{"head_dim": 64, "intermediate_size": 320, "hidden_act": "swiglu", "norm_place": "pre", "qk_norm": true, "bias": "none", "parallel_block": false, "init_std_qkv": 0.0589, "init_std_up": 0.0589}
Each number is 200 + 30 x the weight over its row's rms, rounded and kept within 0 to 999. Layers, rows and columns count from 0. The size before them is the row's rms in percent of the matrix's.

# up: layer 7 MLP up, 320x128, rms 0.142, rows 206-240, columns 64-127
# down: layer 7 MLP down (transposed), 320x128, rms 0.13, rows 206-240, columns 64-127
# gate: layer 7 MLP gate, 320x128, rms 0.143, rows 207-241, columns 64-127
up206,088,205,159,277,137,168,192,193,192,195,251,156,177,224,188,245,195,231,165,192,167,212,214,205,217,212,165,169,153,247,172,254,215,236,215,233,185,201,197,190,205,213,198,255,195,138,219,222,201,135,209,241,212,182,166,234,222,246,197,210,170,251,180,174,169
down206,093,230,201,242,216,162,156,114,157,249,154,284,185,198,235,214,148,193,185,204,219,215,141,228,167,207,203,201,217,177,212,225,167,205,191,237,217,196,155,201,188,175,250,218,174,174,230,213,243,228,183,158,174,133,160,200,237,201,186,215,186,208,145,223,197
gate207,098,158,204,222,145,181,246,211,214,184,236,175,237,199,202,234,221,170,231,243,178,252,118,139,195,226,220,243,146,234,204,165,235,176,158,181,234,215,178,238,206,199,224,145,205,167,188,181,204,217,194,160,208,214,177,233,179,216,162,169,206,180,195,177,203
up207,098,177,145,236,236,215,234,214,238,217,184,236,140,209,158,157,191,187,162,254,259,196,200,192,162,141,202,164,228,174,191,259,207,233,167,188,254,157,188,173,209,230,231,176,208,192,202,202,224,217,212,201,196,186,200,213,255,144,196,198,203,177,181,238,196
down207,099,157,154,213,179,191,215,268,183,248,240,164,180,197,188,215,239,162,222,225,136,222,214,168,223,194,160,207,171,282,257,173,185,203,172,167,233,192,220,219,189,211,236,260,250,178,240,177,217,211,208,213,227,212,190,190,171,181,203,228,206,186,213,232,178
gate208,097,208,175,173,192,203,185,175,158,183,116,216,204,207,179,195,206,265,213,203,243,248,213,149,224,130,200,229,182,223,225,140,174,201,184,148,194,182,249,216,166,202,197,242,207,249,275,186,181,216,193,187,216,234,177,213,267,227,171,189,229,233,167,272,180
up208,099,199,196,226,201,191,169,197,152,190,224,231,239,243,218,222,268,195,162,187,167,258,159,216,261,248,250,172,174,214,223,163,244,207,239,196,176,198,226,147,197,187,198,218,205,219,197,210,184,205,211,203,205,206,186,172,166,210,195,180,175,198,210,252,248
down208,096,208,211,237,209,233,192,152,191,204,177,227,153,192,187,239,133,217,217,198,208,209,219,215,170,219,188,207,208,215,168,188,219,137,170,186,225,206,180,188,223,185,185,196,209,159,216,185,205,185,259,204,148,217,141,202,237,162,143,180,206,255,233,193,271
gate209,095,185,182,171,209,204,210,157,236,208,138,218,192,166,165,227,197,236,208,181,233,183,201,128,183,193,164,236,209,186,192,178,176,193,225,233,230,194,191,206,230,217,220,164,192,152,147,209,165,258,185,179,221,224,186,255,213,300,206,193,149,183,204,209,225
up209,099,183,216,197,243,184,200,157,202,148,182,219,139,217,213,214,197,135,186,220,182,251,232,239,163,192,172,196,228,204,188,201,239,227,142,218,199,193,213,209,178,209,228,190,198,167,149,210,200,150,203,221,160,245,276,189,189,206,190,248,227,184,187,217,183
down209,099,223,191,199,192,214,217,200,223,240,207,215,234,175,196,98,196,178,137,206,214,190,184,227,167,216,237,161,201,189,175,184,204,212,218,157,207,192,191,190,197,152,163,186,216,211,205,233,215,205,203,206,185,185,160,156,207,218,232,116,198,131,191,184,194
gate210,103,189,206,183,181,171,266,170,204,171,247,171,212,197,186,145,213,206,223,188,179,180,207,207,232,208,192,242,216,175,265,204,236,204,212,199,226,267,137,154,183,132,165,199,196,219,264,209,216,197,204,188,172,171,160,251,236,156,190,229,180,194,213,217,169
up210,098,193,223,166,211,203,197,233,206,200,173,196,195,250,190,188,246,229,160,241,193,204,219,262,194,213,211,164,230,181,212,218,234,229,171,201,258,235,264,193,176,171,170,233,216,243,189,213,135,136,232,154,200,171,184,269,185,179,232,204,167,185,171,174,194
down210,100,165,197,216,209,123,233,175,168,178,217,174,218,189,128,144,156,175,215,216,215,181,180,174,219,185,171,191,154,218,185,242,284,199,207,230,204,165,182,196,139,126,204,228,220,209,202,177,219,232,147,231,229,204,183,232,209,237,167,219,189,209,179,253,172
gate211,105,185,220,188,232,171,180,176,236,165,167,208,210,192,169,201,192,215,212,184,172,207,211,214,201,159,238,195,219,164,143,183,210,200,192,169,185,271,214,209,210,203,212,224,242,203,196,169,176,194,160,243,182,181,219,246,204,125,167,260,217,224,197,183,205
up211,102,242,207,217,148,239,182,294,200,197,217,194,241,212,199,171,146,197,148,195,221,189,202,217,180,183,186,194,184,181,206,173,158,186,204,165,206,183,238,218,226,261,234,222,187,218,180,249,172,201,190,233,239,136,203,249,233,218,221,191,242,153,197,141,214
down211,102,167,167,246,202,284,178,167,250,187,167,249,178,214,176,190,178,227,202,198,186,188,238,235,215,214,250,198,156,173,183,178,180,193,181,246,198,244,184,184,174,190,223,206,174,208,184,264,180,183,189,191,213,194,233,218,212,237,252,218,218,260,203,196,234
gate212,107,158,223,204,159,155,199,246,217,168,227,283,180,195,203,164,185,167,205,201,162,235,178,164,210,199,231,195,189,201,192,186,183,193,206,200,198,244,179,232,210,112,231,215,215,221,218,191,223,300,179,232,191,198,212,167,193,233,234,185,230,198,216,225,200
up212,110,193,169,236,199,198,268,189,171,216,208,225,181,236,210,187,196,212,158,221,214,214,261,214,192,172,206,238,228,184,223,108,241,195,241,252,199,272,146,218,188,199,184,176,178,162,253,215,155,152,184,210,182,209,202,216,239,186,246,214,191,202,199,160,180
down212,112,216,211,196,218,220,207,153,217,224,172,94,232,216,238,254,226,156,188,194,201,235,226,183,150,182,204,226,244,249,209,183,204,256,153,187,230,248,206,201,173,233,148,184,200,217,229,201,145,169,208,209,180,176,164,183,245,202,217,242,184,178,181,174,195
gate213,110,150,195,152,189,205,266,160,216,223,228,245,172,204,149,220,188,228,241,194,181,179,163,181,211,263,180,222,107,182,148,225,193,173,188,204,192,225,174,189,194,214,177,192,179,209,157,146,225,230,200,189,208,190,232,222,190,212,201,190,190,157,207,178,131
up213,104,162,212,214,195,236,193,206,143,215,204,221,227,205,157,198,228,208,185,146,165,189,194,197,206,201,213,198,219,209,265,197,184,167,190,178,138,215,170,191,178,173,180,217,184,197,268,211,218,178,242,148,212,177,218,195,150,217,220,195,174,213,242,224,205
down213,103,216,207,232,209,175,189,234,140,162,210,186,185,217,264,249,194,178,153,178,230,172,149,157,209,219,231,202,178,170,168,191,212,190,166,176,214,179,172,253,194,298,163,143,279,163,215,201,208,257,210,202,179,188,261,210,164,199,213,172,191,187,183,197,202
gate214,094,183,206,222,213,183,165,227,180,225,188,190,199,254,226,211,213,241,228,140,230,218,196,184,259,216,165,131,207,229,157,160,216,202,139,193,189,197,163,190,166,206,238,226,238,234,187,193,191,166,172,205,185,154,172,157,181,185,166,162,179,232,257,197,201
up214,095,172,183,195,164,162,205,183,212,154,192,266,160,230,185,158,214,211,235,165,195,219,182,223,191,193,181,254,183,163,169,179,182,198,156,189,220,158,215,198,176,198,169,213,225,179,222,238,199,215,225,205,184,210,232,189,179,179,183,191,148,240,184,251,203
down214,097,207,235,196,216,258,190,237,202,196,257,164,230,182,185,235,160,163,136,170,224,166,190,197,207,231,250,253,220,198,223,176,249,179,151,129,208,241,230,193,176,214,218,204,147,249,203,247,175,208,141,196,202,210,229,225,142,163,203,190,157,157,207,200,208
gate215,101,221,211,211,247,141,208,202,187,194,125,163,165,172,201,214,204,211,235,214,227,175,220,190,261,218,207,240,217,216,209,206,162,207,208,197,180,243,167,241,216,186,214,218,197,201,232,223,212,226,191,200,208,204,154,201,230,183,238,202,237,219,238,187,144
up215,097,201,163,207,205,193,153,243,210,206,218,206,235,210,240,215,198,165,192,239,235,231,204,216,248,206,169,256,196,254,196,193,176,210,269,185,195,192,192,251,153,197,184,226,204,194,255,209,165,244,208,205,223,184,172,198,217,163,173,156,209,172,256,202,186
down215,098,174,214,195,201,184,207,215,184,226,172,147,253,198,169,213,155,147,152,207,196,172,240,215,149,172,224,145,202,106,199,237,176,209,225,236,199,170,187,167,221,211,219,204,204,223,175,270,198,177,213,171,193,231,234,193,186,187,269,171,182,260,238,180,134
gate216,101,166,214,149,163,240,166,185,233,192,219,173,189,221,147,179,206,229,255,178,210,254,195,186,189,172,151,147,183,207,232,190,222,181,211,163,252,190,231,221,215,198,273,250,190,220,204,193,167,152,228,231,221,226,197,123,240,198,237,201,226,140,188,213,229
up216,101,229,175,200,199,177,203,214,192,200,200,200,178,189,279,187,258,198,152,258,194,184,225,250,203,182,156,178,228,158,200,205,194,168,213,202,259,190,210,179,238,218,252,234,255,215,254,237,160,218,215,144,160,236,236,221,215,213,201,173,200,177,146,211,203
down216,099,207,207,175,190,242,185,159,217,208,153,209,247,173,212,231,226,190,152,254,152,243,203,179,154,217,221,189,151,197,230,220,161,198,170,176,229,191,155,157,218,190,166,175,188,198,197,203,173,183,162,190,254,174,173,205,174,167,212,169,233,239,181,188,155
gate217,100,246,145,225,228,156,158,207,207,161,243,189,219,219,261,256,212,230,198,168,211,249,171,163,170,251,224,179,180,168,156,151,232,208,236,208,178,222,224,215,182,215,143,168,236,209,210,173,155,181,227,150,167,155,192,224,206,208,231,205,234,169,188,214,149
up217,090,222,203,266,230,183,236,206,221,196,218,197,190,170,229,202,224,236,204,192,218,181,177,194,215,169,138,179,195,183,204,191,141,161,210,201,195,193,222,207,226,170,177,236,237,165,177,210,167,153,184,177,227,213,247,247,202,215,192,152,183,185,228,249,168
down217,103,194,246,194,236,183,240,217,182,180,147,122,206,189,205,167,190,211,231,195,187,122,213,166,196,205,239,209,157,252,202,195,233,213,190,218,167,222,230,245,217,179,155,263,226,167,207,183,199,186,238,237,232,193,204,246,247,199,145,177,211,194,199,213,225
gate218,097,166,248,164,239,170,215,192,236,246,252,195,218,203,226,251,163,184,196,223,218,209,151,229,176,179,241,221,255,177,146,193,191,135,144,212,195,208,173,222,244,192,248,188,165,252,178,215,175,174,196,219,195,222,230,241,163,188,235,231,173,159,205,197,223
up218,103,233,184,230,202,212,148,223,167,221,217,187,211,164,191,233,245,173,160,154,261,194,208,239,209,224,202,134,200,205,223,216,164,217,257,137,193,238,174,205,235,200,191,184,224,215,166,223,153,166,161,175,238,222,183,207,188,210,178,223,195,248,190,195,189
down218,103,263,200,224,212,194,231,207,201,163,213,264,211,239,219,136,243,169,219,231,167,221,201,214,167,226,238,190,141,184,174,204,187,235,182,187,191,163,182,185,204,201,241,197,191,228,159,254,165,254,225,215,187,212,195,185,202,221,171,203,262,178,184,236,201
gate219,098,226,182,196,185,212,185,203,188,226,209,199,203,191,182,222,192,207,139,188,269,223,181,224,211,234,199,235,215,239,231,194,180,244,238,253,200,230,194,229,157,176,185,247,190,194,229,191,200,179,210,212,200,184,119,173,210,204,178,228,209,162,261,185,235
up219,102,251,193,192,179,172,178,182,200,226,211,169,234,192,226,177,171,250,172,162,231,219,233,210,251,170,133,187,247,192,214,186,183,227,189,200,237,198,241,200,224,187,198,247,190,181,204,161,175,251,209,185,211,203,201,251,223,225,134,222,186,215,146,223,202
down219,107,193,249,235,213,129,149,230,241,223,203,84,218,195,149,183,191,171,185,225,263,205,240,216,214,208,224,179,224,196,206,169,175,146,198,209,209,162,199,209,209,206,180,161,212,212,167,204,202,216,188,194,203,203,211,201,178,198,191,239,237,194,203,232,181
gate220,102,182,156,222,207,153,199,153,203,209,213,191,151,198,240,150,220,225,200,211,244,197,155,250,223,193,152,185,222,239,171,231,243,280,165,183,212,227,177,222,184,171,188,200,205,193,176,218,199,176,140,187,186,229,224,201,199,207,178,126,161,155,224,201,203
up220,092,135,147,201,181,163,230,229,260,241,225,260,181,233,177,207,232,197,264,143,210,187,266,275,208,168,185,215,166,172,231,145,161,184,192,201,241,221,226,201,194,199,234,217,168,222,216,197,166,233,254,207,201,218,183,214,177,191,196,199,229,185,242,182,253
down220,099,213,194,199,221,256,207,186,164,164,210,208,148,188,180,226,135,199,150,232,214,240,224,196,175,143,160,193,240,232,191,241,148,173,240,188,216,220,242,214,182,172,155,176,194,125,219,260,195,210,228,156,303,204,186,220,204,217,195,210,148,180,162,194,189
gate221,105,175,216,170,176,212,220,183,219,146,207,204,193,184,138,209,206,216,207,193,228,198,196,222,194,276,238,197,170,194,199,186,198,238,221,202,209,164,157,170,240,161,219,277,214,257,267,274,215,191,211,195,251,179,180,188,202,206,224,225,202,187,221,218,209
up221,102,191,208,212,207,209,232,195,210,175,203,211,186,233,180,221,208,246,220,181,176,178,155,157,209,215,155,156,194,196,177,177,200,170,218,215,232,192,186,175,259,169,203,253,270,221,194,185,250,216,204,213,209,146,208,209,178,184,178,198,137,222,184,233,223
down221,097,208,216,182,177,203,203,256,253,184,160,171,252,192,175,195,169,168,203,158,201,217,156,225,144,188,217,219,197,175,194,214,157,209,230,123,184,232,165,197,214,172,218,222,179,207,219,138,191,195,220,202,186,223,188,199,235,180,203,253,220,260,154,199,232
gate222,100,186,196,217,168,214,194,209,211,175,200,199,197,244,149,207,202,231,206,245,223,224,222,201,180,156,208,262,203,234,232,234,226,233,228,247,202,199,211,219,226,289,231,174,190,186,202,200,191,211,169,197,216,179,251,239,209,241,200,168,256,173,245,177,205
up222,098,189,136,195,193,175,193,177,267,232,233,247,248,191,244,233,191,158,189,209,210,166,242,198,185,212,242,153,159,192,184,195,185,184,209,208,153,224,191,187,200,218,172,159,204,167,238,184,201,143,165,221,219,226,173,231,140,192,154,202,184,178,228,171,225
down222,091,173,199,210,173,192,198,178,210,166,189,258,199,194,210,178,254,221,184,234,254,207,230,268,253,193,156,186,194,227,244,217,230,131,241,178,202,164,224,237,181,215,194,211,174,201,167,182,224,198,186,194,203,199,171,209,220,253,184,207,190,207,219,187,125
gate223,090,162,216,201,252,248,199,184,186,185,199,191,237,212,222,219,213,188,193,198,195,173,156,191,217,240,185,227,231,158,200,174,207,217,215,149,181,210,237,192,202,165,191,183,205,191,207,252,234,138,214,170,194,183,168,207,217,204,182,199,205,239,199,204,115
up223,095,163,171,183,214,203,272,183,219,217,253,208,191,206,148,194,247,190,265,239,207,235,235,229,209,178,164,199,191,221,209,203,205,182,239,182,180,198,145,199,147,207,239,186,203,214,163,224,191,207,197,191,169,195,187,214,196,195,202,220,115,155,236,157,222
down223,097,232,245,176,159,269,201,154,190,177,204,224,177,199,218,276,135,189,195,197,222,200,196,257,231,213,220,211,203,151,182,146,209,183,217,200,212,201,167,223,178,149,230,213,240,191,211,146,201,209,202,165,206,242,219,206,185,278,218,197,216,195,242,214,168
gate224,096,214,191,176,176,123,198,174,232,226,130,213,139,178,170,246,198,206,218,213,147,192,233,212,148,189,195,189,207,176,253,185,187,151,210,158,188,206,173,194,209,168,217,184,258,175,144,254,169,239,172,220,163,242,235,212,177,211,239,170,191,232,169,201,171
up224,100,185,167,170,199,218,234,162,209,233,208,180,164,197,159,193,215,214,185,225,201,217,244,149,185,175,162,229,197,244,207,193,189,159,208,174,248,186,248,277,152,204,168,122,234,184,221,244,231,252,158,248,201,221,174,254,256,224,226,183,220,192,166,143,165
down224,097,219,239,241,170,215,176,190,174,211,185,178,188,139,216,169,203,186,207,209,244,203,203,250,180,231,262,218,191,203,169,237,207,236,181,217,238,192,127,208,217,265,179,166,211,154,195,192,188,192,192,176,189,141,175,214,218,158,208,248,180,230,218,232,163
gate225,103,232,214,137,175,214,236,189,215,147,258,168,164,235,224,210,172,196,182,197,205,181,199,263,250,178,176,192,194,187,176,196,184,235,263,210,261,233,169,251,218,201,219,193,178,149,202,172,163,211,207,156,236,166,214,219,158,218,196,137,195,195,211,181,214
up225,102,195,217,222,168,169,164,225,199,264,179,159,160,236,175,219,158,232,207,184,231,248,228,240,227,188,179,196,181,179,218,216,267,136,192,242,216,266,219,204,218,165,184,244,219,213,234,172,183,232,180,203,194,179,210,224,218,162,179,209,187,189,226,203,220
down225,104,189,185,190,207,203,205,203,193,181,187,253,245,234,204,227,139,189,211,186,186,169,187,208,254,175,161,218,197,202,214,145,192,171,247,259,220,156,187,168,164,243,169,217,217,201,234,175,200,160,191,184,193,228,236,163,176,211,185,161,197,184,128,221,177
gate226,106,155,229,181,196,195,188,177,216,206,155,204,179,205,220,200,211,221,230,229,245,194,155,215,228,246,179,182,227,169,162,274,162,211,193,125,223,205,192,215,204,173,254,187,212,171,225,175,195,222,174,209,222,206,221,231,185,202,205,207,172,226,180,178,222
up226,098,224,234,228,181,160,228,181,187,205,140,218,218,191,190,197,207,185,201,202,254,172,190,193,222,175,232,229,174,181,207,239,212,184,177,174,250,213,241,169,228,251,274,189,173,251,214,161,189,213,165,244,223,232,190,138,173,193,266,209,204,171,227,211,182
down226,099,195,154,228,185,201,227,225,206,196,226,144,166,194,233,173,209,218,137,262,188,199,213,192,263,198,170,172,199,192,197,204,183,226,145,180,201,234,140,240,223,223,214,210,156,193,183,195,199,188,236,193,227,180,243,229,171,231,239,205,215,234,190,173,196
gate227,104,173,231,223,223,247,227,194,213,181,195,246,172,186,150,247,234,177,218,219,141,185,272,195,220,201,190,175,284,231,241,236,247,237,183,199,185,211,223,203,182,207,205,187,158,162,200,196,157,162,160,229,131,232,209,189,239,279,172,235,183,202,182,227,190
up227,095,180,173,230,162,157,202,206,162,244,213,218,211,191,219,197,208,188,142,196,229,193,205,217,158,198,190,188,221,250,213,185,148,190,213,180,236,201,211,206,177,212,155,186,212,227,247,186,199,188,204,203,249,230,198,150,195,135,183,133,183,198,162,123,204
down227,087,198,264,161,199,228,216,198,166,205,196,226,229,224,222,203,169,199,218,204,141,262,171,175,218,243,215,206,210,179,242,167,184,161,177,191,151,191,235,209,236,198,217,162,178,191,222,218,229,241,182,196,192,251,193,256,217,170,193,248,238,208,223,270,211
gate228,110,210,199,188,247,143,178,214,163,232,240,201,169,201,207,225,196,208,196,204,205,218,187,194,177,174,240,194,225,216,213,185,235,164,161,163,252,174,165,234,209,160,145,202,196,164,205,169,197,197,258,242,226,231,233,214,172,155,216,248,235,193,199,247,144
up228,098,201,220,149,240,195,196,233,171,188,209,185,222,225,178,224,190,251,188,160,170,202,238,151,175,259,228,227,206,199,133,197,202,209,146,182,198,170,190,217,216,191,180,192,197,208,244,168,222,189,183,234,159,224,211,176,174,197,213,196,197,226,168,171,273
down228,104,155,155,223,210,139,220,165,202,235,228,220,229,170,196,118,194,196,207,196,191,225,214,169,188,186,158,201,161,240,177,180,174,188,220,180,249,226,163,199,209,227,217,183,203,249,171,204,186,219,218,121,232,199,212,161,249,182,247,191,253,231,245,200,220
gate229,089,244,155,223,214,204,189,169,193,192,180,179,216,139,190,195,248,162,197,168,219,181,144,233,207,172,168,174,266,168,237,222,192,167,276,161,222,168,151,196,243,139,222,215,189,199,214,225,193,191,171,230,193,195,236,209,222,234,164,211,167,228,185,193,171
up229,109,156,241,186,179,175,195,230,215,245,192,222,218,218,214,197,176,105,155,206,194,259,155,192,215,184,215,217,209,205,242,224,175,220,180,213,144,180,191,178,179,219,199,190,210,225,236,191,213,207,118,211,230,212,205,239,213,236,214,184,147,182,266,208,185
down229,108,191,196,166,199,189,218,261,164,225,242,237,191,179,172,218,246,213,205,194,238,152,200,145,201,206,161,242,176,229,201,238,177,161,181,175,221,168,227,247,218,164,217,219,176,208,203,189,202,229,258,163,185,201,208,243,172,166,179,220,237,144,153,225,201
gate230,107,213,221,169,207,159,192,203,219,203,204,161,183,177,226,217,188,129,278,166,210,207,182,232,250,149,181,179,214,220,208,173,209,248,143,238,211,210,160,259,166,170,176,182,159,209,168,224,164,166,202,226,177,158,182,180,226,224,129,168,198,190,226,177,212
up230,101,203,189,267,175,156,186,228,158,176,210,129,186,253,140,181,165,268,232,165,208,186,227,170,262,199,220,172,254,216,184,184,222,179,217,213,260,237,221,211,174,226,166,186,222,221,243,214,230,203,214,205,193,201,253,237,219,217,232,201,137,208,209,212,249
down230,100,270,194,199,207,170,150,189,218,190,230,308,169,236,208,177,180,260,171,181,201,165,160,230,223,162,235,229,186,183,208,191,200,178,202,188,174,203,184,206,213,214,199,168,226,157,201,267,205,217,150,211,180,142,235,184,175,184,173,230,161,257,223,171,197
gate231,092,235,197,207,227,183,172,155,155,202,203,219,236,187,226,176,254,212,242,243,254,197,255,161,182,213,178,197,159,201,212,219,167,198,176,198,200,222,254,144,236,226,165,183,264,257,218,256,173,173,158,178,174,198,210,196,190,229,210,191,201,185,205,218,152
up231,097,229,221,232,205,219,175,168,182,196,192,238,203,154,180,176,228,210,206,249,221,175,165,239,151,204,226,222,153,252,219,174,217,200,170,214,179,207,240,233,200,187,285,201,221,233,236,199,207,192,227,188,215,223,209,150,200,228,221,158,174,199,200,193,251
down231,096,196,241,203,210,165,187,225,196,175,168,184,214,167,181,263,176,180,189,228,157,238,153,158,135,241,256,164,231,223,183,195,242,195,213,196,178,245,180,171,248,208,202,182,151,217,170,199,181,255,179,210,197,221,200,264,162,160,255,207,158,194,227,226,191
gate232,098,126,232,168,194,187,162,138,133,198,240,187,197,233,202,217,216,216,185,206,242,180,226,195,215,228,180,237,203,194,247,213,203,190,191,201,177,181,252,223,205,143,224,196,196,189,157,174,250,248,230,197,145,233,188,230,195,215,148,173,202,195,205,223,255
up232,102,205,179,184,219,211,134,222,148,135,204,190,249,207,190,201,202,221,213,230,209,197,256,135,205,221,143,168,206,199,221,151,171,206,212,187,215,165,216,221,231,160,202,193,248,218,190,193,199,162,227,204,139,132,177,198,219,194,211,192,229,176,242,205,190
down232,108,195,250,224,269,182,151,285,203,232,251,108,177,221,210,245,189,184,217,156,232,170,219,206,213,215,213,180,228,147,172,167,198,169,199,208,164,193,180,172,147,168,230,181,197,223,211,225,243,220,163,179,238,237,168,238,199,170,163,247,201,217,226,223,186
gate233,083,198,219,192,209,179,168,148,164,186,222,217,194,186,266,235,269,215,248,205,205,258,193,199,184,205,188,241,205,175,196,191,196,206,155,187,173,215,210,244,220,200,125,252,208,202,170,255,207,176,201,192,252,216,211,179,241,204,236,136,205,207,222,191,183
up233,108,255,156,206,157,184,209,172,192,167,242,168,183,181,252,223,232,186,222,214,270,199,212,188,175,195,244,195,157,255,224,231,220,234,171,209,263,208,204,157,217,219,154,197,142,226,201,245,213,222,189,205,269,205,237,209,182,194,246,213,173,159,201,179,262
down233,106,181,148,215,196,208,220,208,223,202,162,229,190,169,190,140,212,201,170,219,198,174,206,208,161,190,177,201,185,212,228,230,172,191,181,195,175,227,219,203,195,290,184,167,171,185,228,225,235,196,199,214,192,250,180,208,201,199,225,182,157,237,180,184,201
gate234,107,184,230,210,227,166,231,178,227,232,229,233,220,202,237,197,205,148,246,163,149,200,231,197,219,233,164,249,162,199,172,192,213,213,217,230,157,235,169,216,220,185,221,262,231,291,242,229,240,196,172,202,194,228,202,270,185,188,193,235,280,199,202,225,164
up234,105,200,181,181,200,198,276,186,163,171,176,235,222,145,203,165,215,202,177,166,230,242,208,174,183,178,157,155,268,171,256,245,240,235,225,252,218,191,186,193,244,199,195,178,198,164,221,205,209,154,232,160,214,180,235,199,173,132,168,199,227,220,237,158,205
down234,096,178,209,176,169,219,249,203,184,206,191,190,237,185,171,241,211,174,220,178,163,221,229,236,232,203,155,184,173,192,225,168,235,178,202,168,174,147,160,220,228,189,160,183,181,192,228,176,173,211,156,136,202,196,153,158,151,195,159,160,244,139,213,179,195
gate235,096,193,134,199,236,156,222,203,195,231,189,247,218,248,257,268,194,171,203,238,185,162,209,248,213,175,170,198,230,191,173,215,220,216,180,194,179,217,142,210,247,138,189,185,201,245,235,178,179,222,235,214,199,226,199,149,141,219,226,184,210,179,204,195,178
up235,096,208,257,226,262,222,189,176,151,213,192,182,214,274,257,230,215,191,207,246,233,191,247,232,187,201,155,163,267,236,212,156,202,212,186,176,162,195,168,185,186,196,196,205,220,198,230,221,175,165,227,244,166,219,186,236,228,228,229,183,196,172,200,145,213
down235,099,189,167,167,206,208,189,155,178,234,165,189,240,219,215,226,132,192,202,234,171,224,203,182,177,214,247,173,194,235,148,211,162,205,228,172,187,253,218,227,270,224,187,174,252,200,165,203,201,209,163,179,180,182,196,215,213,240,162,179,231,196,191,211,187
gate236,097,172,209,184,252,217,195,163,229,200,183,212,200,256,163,220,221,198,259,203,194,248,178,212,207,212,227,209,216,189,220,221,246,236,238,230,200,160,225,140,148,147,205,199,200,217,179,232,185,153,186,259,198,186,171,239,200,214,231,187,252,201,233,184,197
up236,099,231,175,180,210,180,191,194,219,190,193,181,236,200,235,218,217,246,162,183,217,154,205,149,176,206,197,189,219,223,208,169,166,202,169,181,151,208,149,207,270,223,213,179,264,228,189,165,176,211,215,165,168,214,159,219,228,198,127,190,203,213,188,199,153
down236,101,193,222,172,284,164,216,184,216,211,186,193,242,145,269,205,213,233,243,206,256,221,216,199,207,224,151,237,222,183,207,141,207,194,175,245,191,258,226,207,189,183,170,144,194,172,160,221,161,171,212,184,151,245,184,177,207,196,239,219,229,243,233,219,160
gate237,097,278,182,213,199,163,159,227,178,231,187,214,233,253,214,197,158,212,191,144,185,230,255,203,219,243,195,190,169,248,210,168,241,234,213,164,153,189,168,191,197,240,173,128,157,202,179,230,202,184,213,204,219,214,216,179,161,189,183,186,187,214,247,239,106
up237,101,183,167,175,184,204,132,234,182,248,242,233,203,228,192,201,263,183,175,182,175,249,242,244,199,178,215,223,183,236,218,118,207,180,203,219,186,182,178,202,248,209,233,230,171,233,213,235,164,170,266,186,220,180,265,211,173,205,158,202,160,220,196,181,202
down237,096,147,208,156,187,210,221,196,181,160,245,218,207,183,170,194,243,203,199,179,238,244,223,140,238,248,192,222,197,188,197,177,203,171,233,181,208,204,190,183,245,210,200,205,183,175,165,186,257,193,186,207,197,167,241,124,171,211,227,207,183,233,209,154,223
gate238,089,185,223,264,197,168,150,236,192,170,187,260,181,193,167,208,187,176,231,189,210,262,163,173,208,214,191,214,190,251,230,122,238,202,160,196,215,205,193,191,176,240,168,251,198,200,188,221,198,174,188,200,238,156,197,235,231,179,205,205,205,186,148,190,207
up238,099,209,209,234,166,213,225,261,215,178,199,203,185,204,201,159,197,158,238,210,219,230,177,214,254,229,215,223,205,186,200,217,264,183,156,195,168,216,173,200,216,264,175,249,215,147,229,205,201,217,198,225,220,235,228,227,176,181,185,250,197,256,178,179,206
down238,095,179,225,161,214,187,213,206,214,199,187,201,243,206,222,233,243,161,224,192,163,208,234,157,188,160,189,233,226,257,191,223,158,187,254,227,193,223,185,170,172,282,238,214,140,211,205,230,219,203,249,143,209,211,168,256,243,191,189,195,185,147,201,217,199
gate239,097,179,208,186,194,174,187,185,221,240,175,193,222,175,241,216,185,137,148,237,219,194,143,235,211,166,191,240,179,206,226,185,180,227,115,138,175,179,177,236,187,207,224,197,208,207,241,212,250,186,138,151,195,197,196,201,195,202,141,214,212,171,202,195,190
up239,108,221,204,176,255,200,237,232,219,222,249,190,120,252,257,193,243,152,220,223,175,175,244,179,148,253,195,194,234,205,194,212,224,150,226,232,235,212,212,160,183,194,198,221,161,167,148,190,204,190,199,246,223,194,226,196,197,241,165,210,187,190,220,181,152
down239,102,236,190,268,258,212,188,224,229,160,189,194,213,209,143,213,220,235,221,178,166,201,195,237,206,202,209,249,197,174,140,251,217,208,223,166,183,236,179,172,219,201,170,164,228,224,124,250,267,244,210,210,171,223,176,179,180,168,224,124,207,200,203,175,224
gate240,110,230,198,217,251,172,192,221,211,193,197,185,253,192,196,218,219,236,215,196,220,185,200,163,230,195,239,168,272,202,223,197,166,194,216,138,224,172,234,238,190,188,171,168,237,275,252,228,192,184,249,158,163,187,172,194,206,206,201,154,246,228,166,211,163
up240,105,194,211,186,211,195,212,205,261,225,214,264,179,192,271,151,269,207,184,217,222,155,248,183,222,233,151,174,196,174,254,162,237,150,142,195,172,234,196,203,189,163,183,226,183,208,185,191,241,212,159,162,161,159,212,157,167,197,210,195,209,199,176,245,194
down240,106,154,222,153,234,193,202,219,166,204,206,136,185,215,170,134,219,250,219,175,230,150,238,257,189,181,225,209,167,215,222,246,251,139,239,139,182,177,194,193,178,144,200,237,221,177,230,140,154,199,235,219,190,163,178,166,202,188,179,215,199,223,218,294,233
gate241,096,182,215,246,184,225,201,192,200,161,136,189,250,195,209,232,165,205,237,180,186,226,169,226,202,238,173,212,226,198,221,223,224,192,261,200,124,135,187,283,223,215,216,173,152,219,215,251,158,202,148,155,215,209,183,205,210,232,177,255,192,163,177,194,183